Weights of a small transformer language model: MLP 384 SwiGLU, 2903 steps.
Each number is 50 + 15 x the weight over its row's rms, rounded and kept within 0 to 99. Layers, rows and columns count from 0. The size before them is the row's rms in percent of the matrix's.

# layer 11 MLP down, 192x384, rms 0.142, rows 100-191, columns 128-191
098:57 52 33 69 64 58 52 55 62 66 15 40 56 28 58 61 24 45 58 60 59 46 55 76 56 63 58 66 37 44 47 58 18 53 47 78 46 39 67 36 41 48 42 54 29 59 53 44 60 37 34 82 62 33 44 66 65 35 44 51 24 60 47 14
101:60 47 21 52 43 72 75 31 44 85 29 47 67 39 48 69 57 28 24 45 43 56 51 57 60 71 64 40 63 48 55 50 35 20 45 28 60 55 41 71 94 08 51 28 52 44 58 50 52 23 37 49 39 54 48 75 35 38 56 50 57 66 31 43
095:67 35 45 63 63 56 57 75 48 49 55 73 47 52 75 41 79 35 41 51 48 43 57 16 33 39 60 55 49 65 31 48 42 66 35 51 57 38 59 57 73 50 27 46 58 58 68 33 25 51 23 61 55 66 63 39 55 47 51 28 50 36 38 47
095:70 54 37 52 55 44 43 46 50 75 56 60 53 43 32 45 30 45 73 61 19 32 36 38 57 57 57 44 52 51 44 67 45 80 55 54 68 27 62 57 52 30 59 51 51 49 58 58 27 46 51 59 18 59 68 55 56 47 66 15 28 34 89 41
094:34 64 52 72 33 37 75 67 59 41 26 43 56 20 21 37 87 30 60 58 44 37 27 45 35 29 38 45 24 17 32 44 61 60 49 41 71 61 48 44 43 97 74 62 34 51 46 40 79 44 53 48 57 35 49 66 54 59 53 48 46 59 71 32
103:60 38 61 56 58 57 50 86 50 76 55 54 48 48 33 63 54 53 66 67 31 54 40 60 59 38 40 29 34 42 57 34 54 39 31 35 51 60 43 63 61 43 57 32 60 37 59 44 59 49 67 27 74 35 36 72 66 51 67 46 84 61 36 56
101:68 53 44 41 62 60 67 22 80 55 56 37 79 29 53 39 51 47 65 48 60 26 47 49 27 57 75 57 54 28 45 32 39 35 59 71 44 58 89 35 54 40 42 74 20 59 64 67 62 61 48 51 64 50 34 63 26 41 73 65 60 49 55 73
097:32 54 47 63 41 26 64 24 55 25 39 59 41 56 31 62 61 09 44 54 59 45 49 49 81 46 46 48 46 61 83 51 65 54 32 48 26 29 64 48 35 37 26 63 61 37 48 38 55 50 73 67 61 60 66 45 23 33 56 48 40 79 49 38
097:67 64 61 41 70 48 49 46 52 55 40 42 53 60 46 71 65 40 65 30 27 51 53 52 47 38 69 36 54 43 45 67 21 53 51 37 40 30 22 63 59 40 62 59 47 35 53 23 55 48 59 86 32 37 58 58 46 45 55 73 44 52 25 70
108:80 53 77 39 54 62 28 49 64 64 70 25 58 66 59 62 60 57 76 82 25 58 56 45 33 48 51 63 44 40 54 69 51 49 45 62 46 76 52 45 38 33 38 41 52 79 36 60 60 56 74 73 38 45 57 59 31 40 71 32 43 59 49 42
096:51 45 67 42 27 39 70 36 59 32 68 58 44 36 59 42 45 70 75 43 47 48 43 24 44 30 48 75 84 41 40 53 75 56 56 39 43 28 37 32 55 61 38 52 47 45 56 30 42 39 28 58 28 60 41 17 59 55 28 55 66 60 64 46
094:33 62 62 60 40 55 37 65 50 85 68 48 47 43 53 35 40 64 69 43 42 08 43 61 23 54 54 56 74 60 52 59 63 53 70 42 36 62 61 44 33 31 61 25 41 49 41 51 33 64 68 37 62 58 34 63 37 64 43 75 69 49 45 72
100:35 41 62 28 31 64 64 49 31 36 33 59 66 42 79 40 38 30 69 56 55 46 40 47 65 48 57 38 82 52 82 44 42 53 35 52 43 24 34 60 30 38 39 60 33 46 46 63 43 52 69 35 49 61 37 25 55 35 48 62 37 73 63 56
097:57 64 68 80 52 32 67 54 67 65 44 63 68 77 28 62 30 56 71 38 82 55 50 59 32 48 79 50 32 62 56 18 48 26 61 61 59 46 47 54 40 73 91 50 42 95 41 28 28 51 49 65 61 63 40 81 38 64 46 39 73 47 34 33
102:44 61 31 77 29 35 36 60 80 37 73 42 99 62 43 41 47 72 39 60 24 60 50 66 58 43 47 47 58 92 67 51 51 57 59 48 31 58 58 69 42 34 27 30 69 27 46 42 60 60 74 45 67 60 49 45 36 60 46 45 61 33 39 64
098:33 55 72 63 29 52 56 39 77 66 75 29 37 41 65 51 37 50 53 29 56 46 58 77 18 62 19 50 39 29 27 52 71 79 47 41 54 55 56 30 63 54 59 17 57 25 66 57 43 46 76 32 28 50 48 55 64 24 39 56 54 54 69 45
096:49 31 44 55 38 71 52 69 48 62 38 52 76 48 35 64 50 44 45 56 37 55 13 54 82 50 43 64 71 36 50 50 56 30 54 10 72 49 50 49 46 45 62 63 67 23 68 51 46 35 54 46 22 50 31 20 67 31 44 69 43 51 53 49
097:35 34 30 43 63 60 39 32 60 38 30 47 18 44 72 67 41 36 57 40 62 66 43 41 68 44 34 55 78 71 58 46 62 33 50 58 47 32 27 48 67 57 46 38 68 41 60 80 49 32 59 54 30 59 31 37 68 99 37 37 48 51 31 46
099:39 66 37 36 47 48 46 43 45 38 42 51 57 44 54 34 28 43 31 57 41 54 48 33 50 31 29 52 67 83 38 35 51 64 18 09 38 46 44 60 46 59 56 42 39 48 51 40 71 55 55 65 54 54 18 46 70 68 24 66 42 22 80 60
096:52 69 67 47 10 63 54 46 43 45 53 39 51 24 57 47 62 37 57 27 72 43 70 36 45 31 31 50 62 61 41 20 32 54 24 73 34 39 70 55 53 50 72 61 45 61 61 47 47 63 51 44 70 46 30 17 37 66 68 46 82 48 68 45
102:56 35 38 43 40 55 39 60 47 58 63 55 58 48 56 51 60 24 22 40 34 47 64 43 55 49 69 66 65 61 54 68 47 53 45 42 33 36 46 44 37 41 69 28 52 54 52 26 19 25 49 48 40 48 47 52 79 36 57 51 43 40 60 33
098:47 38 71 32 34 54 70 49 56 54 81 77 59 49 38 81 51 49 45 59 52 66 53 11 51 40 60 55 35 42 34 87 50 49 48 46 71 53 54 21 62 53 35 63 69 74 55 65 69 44 59 60 35 36 37 56 77 50 52 12 27 28 25 54
098:73 58 32 54 32 45 42 47 65 48 30 53 44 46 42 45 49 68 46 55 50 64 51 57 93 29 60 68 55 65 66 34 55 57 18 28 66 56 45 46 24 48 41 71 37 43 34 25 52 42 48 72 67 77 61 44 37 65 51 64 56 39 45 37
104:46 57 55 66 47 26 55 77 46 56 60 85 62 39 49 53 77 59 23 57 28 35 44 15 45 28 54 60 60 56 41 57 26 48 59 64 40 37 69 39 50 21 40 39 26 43 44 18 43 31 45 51 19 38 40 32 65 63 32 79 51 53 65 55
106:23 51 44 44 55 66 53 49 19 38 49 57 62 54 34 56 63 54 55 60 56 52 47 48 55 65 46 58 36 62 55 80 56 34 24 65 44 56 61 47 61 59 54 64 74 73 36 43 62 57 54 39 56 63 42 27 26 48 24 67 17 43 43 45
108:40 64 48 62 33 53 47 56 46 55 42 62 55 48 42 27 43 45 53 62 44 52 24 75 42 47 60 33 42 62 30 45 65 55 61 20 46 43 49 49 79 59 39 50 51 57 45 37 51 57 28 35 43 48 29 55 43 51 21 54 33 27 43 34
098:41 68 64 45 80 32 35 52 43 78 35 57 38 55 41 58 31 66 21 51 40 55 60 54 70 20 53 42 62 40 38 47 46 33 24 80 32 28 34 69 43 41 43 57 43 37 52 60 66 37 55 42 50 36 29 36 37 58 52 55 43 45 71 62
102:81 71 51 54 75 49 26 38 27 48 45 26 53 57 38 35 53 44 60 24 18 59 40 41 34 48 59 45 58 40 43 50 52 44 45 75 64 38 41 55 69 42 62 33 50 45 28 56 43 35 49 21 59 49 43 68 73 43 49 53 21 13 63 27
100:59 55 43 47 60 51 59 41 70 71 64 49 56 46 41 72 54 53 70 40 61 50 46 60 55 46 49 70 44 56 49 61 36 36 59 51 55 34 49 68 56 31 45 38 82 64 61 65 68 36 67 30 58 55 42 35 45 71 30 55 75 66 49 34
100:13 60 56 28 68 63 40 57 43 69 41 30 53 28 50 61 52 44 56 52 53 66 32 45 62 54 35 59 36 50 47 75 30 44 67 77 50 52 30 42 79 60 33 56 63 75 36 36 36 56 24 24 68 46 64 20 43 45 58 49 58 73 61 35
104:63 59 66 30 38 67 50 55 48 38 61 36 63 55 48 54 84 47 60 55 36 63 49 75 71 65 52 61 48 26 32 39 57 60 66 30 51 62 28 61 53 39 38 36 49 47 65 40 53 46 43 33 28 57 45 41 54 50 72 41 85 30 57 16
104:68 17 62 40 52 51 49 33 35 55 31 62 63 41 73 40 56 45 39 67 27 69 49 43 37 76 68 51 42 35 36 55 63 63 32 30 62 59 77 54 61 70 25 43 50 53 27 32 62 63 28 41 46 20 58 49 81 70 24 60 50 56 60 48
096:49 41 30 31 47 61 63 57 44 53 35 53 68 39 47 37 44 66 62 64 52 32 34 58 60 50 30 21 62 66 49 18 42 20 57 54 57 50 54 34 53 42 52 22 39 66 57 46 33 52 38 51 53 45 46 56 53 38 59 63 30 73 51 48
104:51 47 83 82 42 93 38 41 52 45 21 59 31 46 37 70 66 51 30 46 45 44 54 44 10 46 49 88 78 47 57 48 59 37 68 50 42 52 54 50 39 61 33 62 31 50 36 27 49 46 61 43 63 47 58 48 55 44 47 57 27 52 42 47
104:56 66 50 35 43 46 60 24 40 65 52 66 46 42 67 50 66 42 60 47 52 76 13 67 52 61 60 43 35 53 45 32 32 88 51 79 68 43 53 65 39 33 71 59 45 53 47 40 33 49 37 43 47 58 62 40 41 57 45 62 55 44 62 54
102:40 57 58 77 31 57 44 58 43 47 64 46 30 63 53 71 43 58 62 61 50 59 53 51 84 44 56 67 62 56 38 58 45 75 53 27 75 46 62 54 33 52 56 64 48 64 29 61 66 70 49 31 33 44 46 65 53 65 43 45 29 62 67 21
101:63 42 82 42 66 53 49 51 53 17 34 49 27 65 46 55 28 77 35 60 42 70 48 55 68 55 51 58 31 42 35 23 27 30 94 33 55 68 52 39 42 34 49 26 29 47 23 70 51 37 68 34 68 64 70 69 67 33 47 55 39 36 40 41
104:49 62 39 46 54 51 55 33 18 38 49 65 70 09 49 52 30 24 42 71 76 51 57 50 57 28 34 93 37 40 58 62 49 51 66 41 48 32 72 32 00 43 45 40 47 68 62 56 45 35 46 26 55 40 27 63 70 70 65 42 56 42 50 48
103:74 37 55 56 42 53 14 76 51 53 54 57 61 64 31 48 58 44 51 56 39 37 50 50 45 99 53 68 38 45 58 48 41 39 47 54 46 52 46 67 40 44 55 61 70 60 32 27 65 77 50 52 45 43 65 56 31 60 40 21 48 50 57 32
088:61 57 58 49 62 41 72 31 49 45 40 01 27 43 30 18 40 47 53 68 57 24 59 45 46 60 22 51 25 67 46 64 44 59 72 50 53 65 62 79 54 53 55 43 34 60 40 35 72 47 47 33 60 55 48 46 57 55 61 51 64 54 40 68
096:57 48 55 55 57 60 42 48 46 45 29 38 64 48 61 46 45 60 63 53 34 59 64 34 58 81 54 55 35 44 57 33 49 42 37 44 72 37 55 43 99 34 31 52 29 51 31 47 69 58 76 63 60 43 64 44 52 50 76 55 27 43 72 32
097:29 31 45 44 45 16 80 61 51 60 46 49 37 43 69 47 55 61 58 44 39 35 60 37 45 60 76 32 34 45 60 66 70 43 67 39 56 76 32 64 59 49 42 50 33 59 20 81 34 42 76 57 34 50 57 65 74 37 36 59 49 53 38 44
094:59 72 37 60 66 58 79 61 55 73 32 38 48 38 64 61 44 56 47 75 44 52 67 38 55 09 57 31 39 70 45 13 57 58 45 70 49 34 29 57 56 53 44 76 78 47 47 57 46 32 63 50 42 58 51 56 37 55 27 43 62 39 62 17
106:51 34 32 47 55 52 47 58 38 55 47 48 65 49 48 48 45 60 69 54 58 38 40 54 32 51 22 58 40 61 15 48 36 06 42 30 56 70 73 32 50 43 52 72 68 39 65 26 48 62 18 62 34 55 42 47 28 32 35 59 59 46 65 85
096:61 50 57 49 73 58 44 67 51 37 34 42 43 40 57 43 65 34 62 73 54 61 57 53 67 49 60 54 77 24 42 50 62 83 60 33 21 51 50 54 36 64 37 33 47 89 38 48 34 39 65 37 61 45 58 23 50 52 79 43 87 36 66 26
107:60 88 60 44 67 20 39 55 66 38 41 37 58 59 51 41 21 54 59 69 35 96 43 58 71 80 51 64 43 43 48 73 32 47 54 57 55 53 34 43 59 70 50 35 63 54 34 27 57 42 99 68 32 56 73 34 35 34 36 44 46 39 62 36
102:39 54 54 44 53 47 56 36 48 52 62 81 65 73 78 34 28 42 22 73 22 54 79 59 52 52 66 69 42 45 34 51 74 44 21 38 72 18 20 56 46 35 39 48 24 59 54 61 52 52 66 56 61 58 56 41 45 47 52 55 71 47 54 76
101:63 61 57 47 41 71 79 51 51 57 20 47 15 33 73 69 75 58 76 45 49 30 65 66 22 67 56 35 39 40 50 57 30 45 30 64 31 54 60 50 48 46 47 54 28 44 60 45 47 63 46 61 75 10 60 37 49 44 71 47 69 80 40 41
106:43 42 83 70 60 42 17 45 45 59 65 47 38 34 51 63 44 87 44 34 59 80 32 60 41 78 61 48 37 43 57 35 28 50 57 62 58 30 59 38 47 32 37 57 50 63 28 62 69 43 46 66 62 69 53 67 46 77 47 70 50 34 47 43
092:55 34 64 45 82 76 63 50 61 51 29 47 44 12 49 67 41 36 30 21 41 41 49 48 58 51 71 33 60 40 47 49 58 61 50 58 22 23 28 67 44 58 61 34 73 64 52 67 70 58 60 53 54 75 58 49 40 60 41 60 66 38 55 31
098:44 53 34 27 49 53 43 37 52 56 41 58 43 53 30 51 43 50 59 36 52 58 65 56 38 60 17 71 64 59 73 71 41 68 49 15 26 54 61 52 43 61 39 50 28 34 40 51 49 35 20 16 65 31 57 24 64 43 49 46 46 66 46 50
095:43 41 37 27 60 40 69 33 43 37 32 21 39 44 28 40 37 39 56 62 56 56 37 62 53 38 53 51 64 50 46 37 46 30 44 41 33 34 66 56 58 61 42 36 57 66 45 44 55 53 52 83 40 52 54 48 59 37 09 45 38 60 55 45
093:50 66 84 25 61 63 33 39 29 91 46 17 51 30 49 44 62 30 36 63 45 78 45 66 72 49 72 36 57 43 54 50 42 39 67 46 69 52 80 20 72 64 53 75 36 66 34 55 34 61 47 42 38 55 59 39 34 71 26 52 63 67 46 34
093:62 24 61 46 55 69 60 26 47 39 23 52 67 45 64 64 48 52 32 55 40 59 39 66 44 18 41 73 49 37 76 41 72 26 60 65 65 33 55 56 55 62 42 55 63 61 60 41 52 43 30 66 51 41 53 46 30 48 56 43 64 52 56 48
098:34 84 37 41 42 55 40 27 50 50 54 57 69 65 55 39 37 62 53 57 50 23 45 84 63 70 12 72 43 48 57 33 36 38 33 33 51 24 42 28 38 40 26 44 48 72 68 36 55 36 49 64 54 31 58 25 45 54 61 30 35 69 65 70
097:53 42 32 31 72 44 61 58 52 34 22 66 62 37 58 49 33 40 39 25 32 21 61 43 85 47 37 46 54 51 49 68 60 48 64 53 66 41 45 43 68 34 61 47 58 68 62 62 54 73 61 40 74 31 36 64 26 61 47 49 33 52 72 38
102:31 38 58 43 37 16 46 45 84 42 65 51 32 65 53 36 45 44 56 73 63 64 62 42 38 47 43 51 61 47 72 45 53 54 44 25 64 58 45 50 36 59 31 52 66 65 59 58 28 69 54 63 34 18 48 51 90 45 46 23 56 59 54 60
104:28 44 40 51 83 55 39 44 49 48 65 65 54 53 66 24 31 59 25 53 37 60 46 53 38 47 70 56 75 67 49 62 47 55 59 58 54 52 42 31 60 55 49 62 56 40 48 28 43 47 59 61 85 58 51 54 36 57 42 55 52 81 64 77
093:40 61 43 60 82 81 48 29 51 23 40 49 67 30 57 68 66 53 46 78 34 25 56 28 84 53 53 59 54 47 36 55 61 43 23 31 40 55 26 68 54 71 36 64 65 60 61 31 59 64 52 41 49 47 43 36 44 79 78 45 37 40 39 51
101:40 66 12 30 62 63 68 56 32 29 39 37 60 36 53 32 55 47 47 38 32 43 60 19 35 37 54 53 60 54 86 45 65 46 49 27 69 59 43 41 38 19 65 55 46 61 51 33 49 63 55 31 54 86 70 30 68 58 33 34 44 66 29 53
105:74 73 36 52 70 32 52 77 60 54 70 25 35 36 52 42 46 44 57 66 61 31 48 61 34 43 46 52 33 62 80 66 58 38 20 69 67 49 45 52 67 37 60 53 62 03 65 53 13 57 50 49 51 22 72 50 29 57 55 46 58 54 48 80
100:71 42 39 66 12 58 63 47 51 57 71 46 34 64 72 25 40 56 46 82 55 18 36 34 61 59 47 47 47 40 44 46 49 37 78 46 83 74 44 56 61 56 64 46 39 34 55 58 48 43 57 50 57 42 41 45 61 62 61 65 34 32 55 33
101:46 45 65 45 30 62 65 26 51 26 42 43 32 41 43 07 51 39 67 49 47 56 38 50 50 44 67 49 36 48 30 64 82 34 55 51 53 59 68 69 48 56 54 71 51 52 19 39 26 42 72 29 55 37 61 38 67 35 30 85 73 44 51 50
104:58 37 52 49 06 53 43 48 47 37 43 20 69 54 47 40 39 47 51 74 37 66 42 45 35 47 47 24 56 67 34 62 70 52 28 42 46 35 63 72 65 36 57 55 68 53 46 52 54 33 55 53 60 41 54 41 32 27 48 49 60 78 37 86
100:34 66 75 37 65 62 62 42 59 39 50 20 63 68 37 53 36 46 68 48 70 44 57 56 45 37 72 59 47 36 74 76 49 78 64 58 42 78 50 50 25 72 56 57 48 44 60 41 31 57 41 65 55 50 57 63 42 53 46 55 71 34 56 56
097:40 47 63 55 36 68 41 57 55 37 34 55 65 72 61 53 63 25 49 58 42 67 64 43 58 84 36 75 35 39 63 19 37 69 60 62 33 51 68 60 45 58 72 74 49 30 38 58 50 51 40 38 27 68 82 67 58 10 62 42 26 54 42 34
105:49 85 59 55 62 38 45 52 74 61 61 65 62 67 35 61 74 71 64 68 57 58 52 37 65 65 62 34 60 43 43 53 67 53 64 34 45 11 31 46 46 60 93 66 67 27 53 35 41 39 67 24 40 61 40 25 55 36 52 42 58 62 21 56
105:47 41 49 56 41 58 38 42 77 53 47 44 42 60 64 59 52 69 56 32 11 56 25 61 22 35 44 68 24 45 60 65 36 27 51 56 27 38 74 40 62 29 44 49 24 45 33 37 59 43 60 52 69 61 35 48 37 11 26 31 52 57 77 13
099:57 63 46 54 54 64 65 51 62 61 47 72 69 50 42 63 62 53 24 56 95 37 78 71 58 36 73 56 65 51 63 47 55 66 72 48 37 36 60 40 75 43 47 37 33 39 58 25 48 41 78 49 29 38 66 70 68 46 55 46 44 30 37 51
100:39 40 46 15 30 39 27 73 45 65 66 50 59 63 39 65 57 39 45 47 23 08 43 44 47 53 40 70 60 65 65 58 73 72 42 44 45 13 22 20 62 44 53 32 72 56 74 71 25 30 31 70 36 77 60 48 55 81 47 40 69 67 29 46
101:35 39 25 81 58 52 62 68 31 50 53 63 59 72 39 10 39 50 45 53 42 55 52 27 71 46 18 18 58 55 30 67 77 47 62 32 37 33 44 59 66 48 55 50 59 39 33 47 50 48 23 21 76 83 77 45 51 54 33 82 48 49 59 84
103:39 58 57 45 42 51 58 59 36 48 31 35 42 51 35 60 47 76 23 41 37 43 53 74 49 61 53 40 68 49 48 35 53 45 68 26 53 48 57 55 57 43 69 52 41 62 69 58 48 43 55 51 44 40 49 46 63 80 39 09 53 54 45 48
103:45 64 36 54 55 58 52 38 47 47 50 52 61 56 67 35 49 64 69 41 72 37 21 77 58 53 64 61 41 46 29 28 44 42 36 50 47 33 44 56 30 79 55 56 39 58 25 56 57 51 23 57 51 42 61 53 63 51 49 42 55 43 53 64
095:35 51 41 57 27 48 43 44 41 46 46 83 47 45 42 57 65 41 54 38 57 53 51 62 47 60 51 65 46 74 40 41 16 38 97 35 72 37 27 58 19 33 72 30 64 73 61 71 63 65 36 53 28 68 36 56 15 41 55 24 46 85 54 36
096:53 52 57 54 60 54 36 72 39 49 22 50 44 45 73 59 45 60 66 49 61 64 31 39 49 45 70 50 41 03 44 48 58 63 60 42 53 75 54 45 67 61 44 58 75 53 44 39 44 40 77 45 56 55 46 45 55 66 60 48 46 62 30 40
100:43 57 49 40 73 74 53 45 53 46 70 33 34 64 80 50 30 86 47 42 45 42 22 46 73 63 46 56 68 45 46 47 21 30 34 35 35 36 52 61 19 53 40 50 54 65 39 32 44 34 46 66 59 53 56 46 57 59 35 57 64 50 46 86
096:45 73 26 42 59 70 52 60 60 43 38 73 61 57 62 36 49 44 56 45 35 48 35 57 45 86 47 59 40 39 38 60 69 08 42 47 48 62 82 53 26 62 24 42 47 53 57 35 37 32 49 39 29 60 73 43 71 56 37 60 26 54 62 38
098:46 35 61 49 60 34 31 65 28 61 62 14 37 48 68 62 68 69 60 77 69 47 27 56 55 58 28 68 53 39 53 37 67 77 42 54 40 68 46 47 41 02 71 25 65 62 69 45 55 56 40 58 82 52 62 24 44 47 48 41 87 62 44 70
098:55 53 46 36 79 77 39 17 32 43 40 58 19 46 57 66 48 57 44 50 39 77 62 56 38 17 87 38 38 44 51 29 56 60 40 56 53 81 48 57 64 62 63 45 61 50 37 53 56 68 54 40 51 32 55 12 52 58 26 53 42 68 60 45
109:46 29 60 42 57 58 44 27 61 51 32 54 64 68 18 40 34 49 53 70 42 41 60 44 48 36 40 60 29 24 41 60 47 52 56 39 35 57 59 24 25 38 44 55 35 48 44 16 44 38 66 74 37 60 20 70 64 53 35 80 48 53 53 43
097:50 61 50 60 43 25 41 53 38 54 47 48 59 65 52 59 63 31 49 38 46 56 68 43 58 31 53 63 37 80 81 32 52 54 52 56 54 56 45 44 30 25 42 01 48 43 34 35 59 66 62 81 90 65 60 55 63 61 64 25 30 60 39 43
101:54 67 20 41 37 55 58 48 63 59 48 62 92 39 65 33 43 75 41 75 34 68 45 15 54 54 32 35 42 67 28 54 47 23 47 50 62 40 53 53 71 35 82 26 58 29 44 45 69 56 33 54 45 30 42 16 35 42 47 89 41 47 48 37
094:41 61 66 57 43 43 66 48 56 69 75 48 48 55 64 76 74 62 68 58 62 61 69 41 55 62 41 44 56 46 55 64 56 70 40 53 53 50 66 40 80 25 65 43 38 45 41 47 24 52 57 58 41 48 12 42 43 45 71 55 32 47 44 53
098:64 23 41 59 38 36 31 65 42 65 59 74 30 65 43 52 57 31 54 57 48 23 46 85 62 43 39 78 65 58 43 22 46 56 67 54 66 41 52 66 58 43 58 69 30 75 43 46 59 33 50 72 57 33 34 54 46 68 52 66 29 75 51 47
101:49 51 50 53 69 46 38 49 60 71 50 30 29 52 14 47 63 30 59 40 60 49 24 84 21 53 57 45 67 51 55 50 64 43 44 59 40 76 38 78 46 39 52 48 29 42 31 25 73 69 77 51 29 56 52 74 52 65 34 58 48 63 37 60
096:55 28 66 63 81 24 34 53 57 48 75 42 52 31 73 37 34 47 17 52 34 55 52 26 59 71 33 50 63 72 60 46 42 48 68 65 67 90 31 61 47 60 42 25 68 73 57 22 06 45 72 41 39 99 68 54 21 29 48 59 76 47 35 66
100:60 57 70 53 46 37 53 58 51 68 82 38 43 56 54 47 52 58 04 60 60 86 81 14 70 40 48 66 71 53 40 46 45 31 60 66 72 45 43 40 43 45 28 60 59 51 56 45 51 40 50 59 48 32 55 41 68 29 08 73 69 78 55 37
094:37 67 72 78 80 56 31 48 42 52 49 59 26 46 51 37 57 54 50 56 52 38 44 40 40 46 54 50 41 67 51 60 58 46 59 52 53 63 78 60 44 57 56 17 68 44 38 85 28 48 54 44 36 49 57 37 57 43 58 41 60 31 49 66
098:82 37 21 44 36 38 34 47 50 40 58 45 57 44 46 55 40 29 69 36 64 57 50 65 47 57 53 49 40 62 44 64 63 23 48 37 38 55 56 45 36 38 57 52 32 52 41 51 22 47 64 57 32 60 25 61 41 44 58 21 46 29 63 39
097:31 64 63 63 53 51 54 57 66 48 52 30 65 33 56 52 37 37 55 37 85 77 51 60 49 57 76 43 37 38 67 75 52 44 32 54 38 38 52 37 27 66 67 12 54 60 44 67 52 52 24 30 58 64 50 50 23 44 58 58 52 72 57 57
102:62 47 59 40 34 56 41 06 42 65 67 39 55 45 40 66 51 54 52 38 55 59 37 58 47 51 67 57 37 51 41 81 69 40 71 50 43 48 23 67 44 61 54 40 28 87 56 75 51 51 69 35 33 47 73 28 53 53 99 48 54 56 30 57
092:30 60 58 70 26 68 53 72 68 45 44 42 60 70 49 63 55 81 48 46 58 41 70 54 19 33 63 65 49 63 64 75 39 52 48 36 46 55 53 55 24 38 29 59 34 53 63 51 43 64 44 73 66 32 54 65 52 50 27 58 59 42 20 69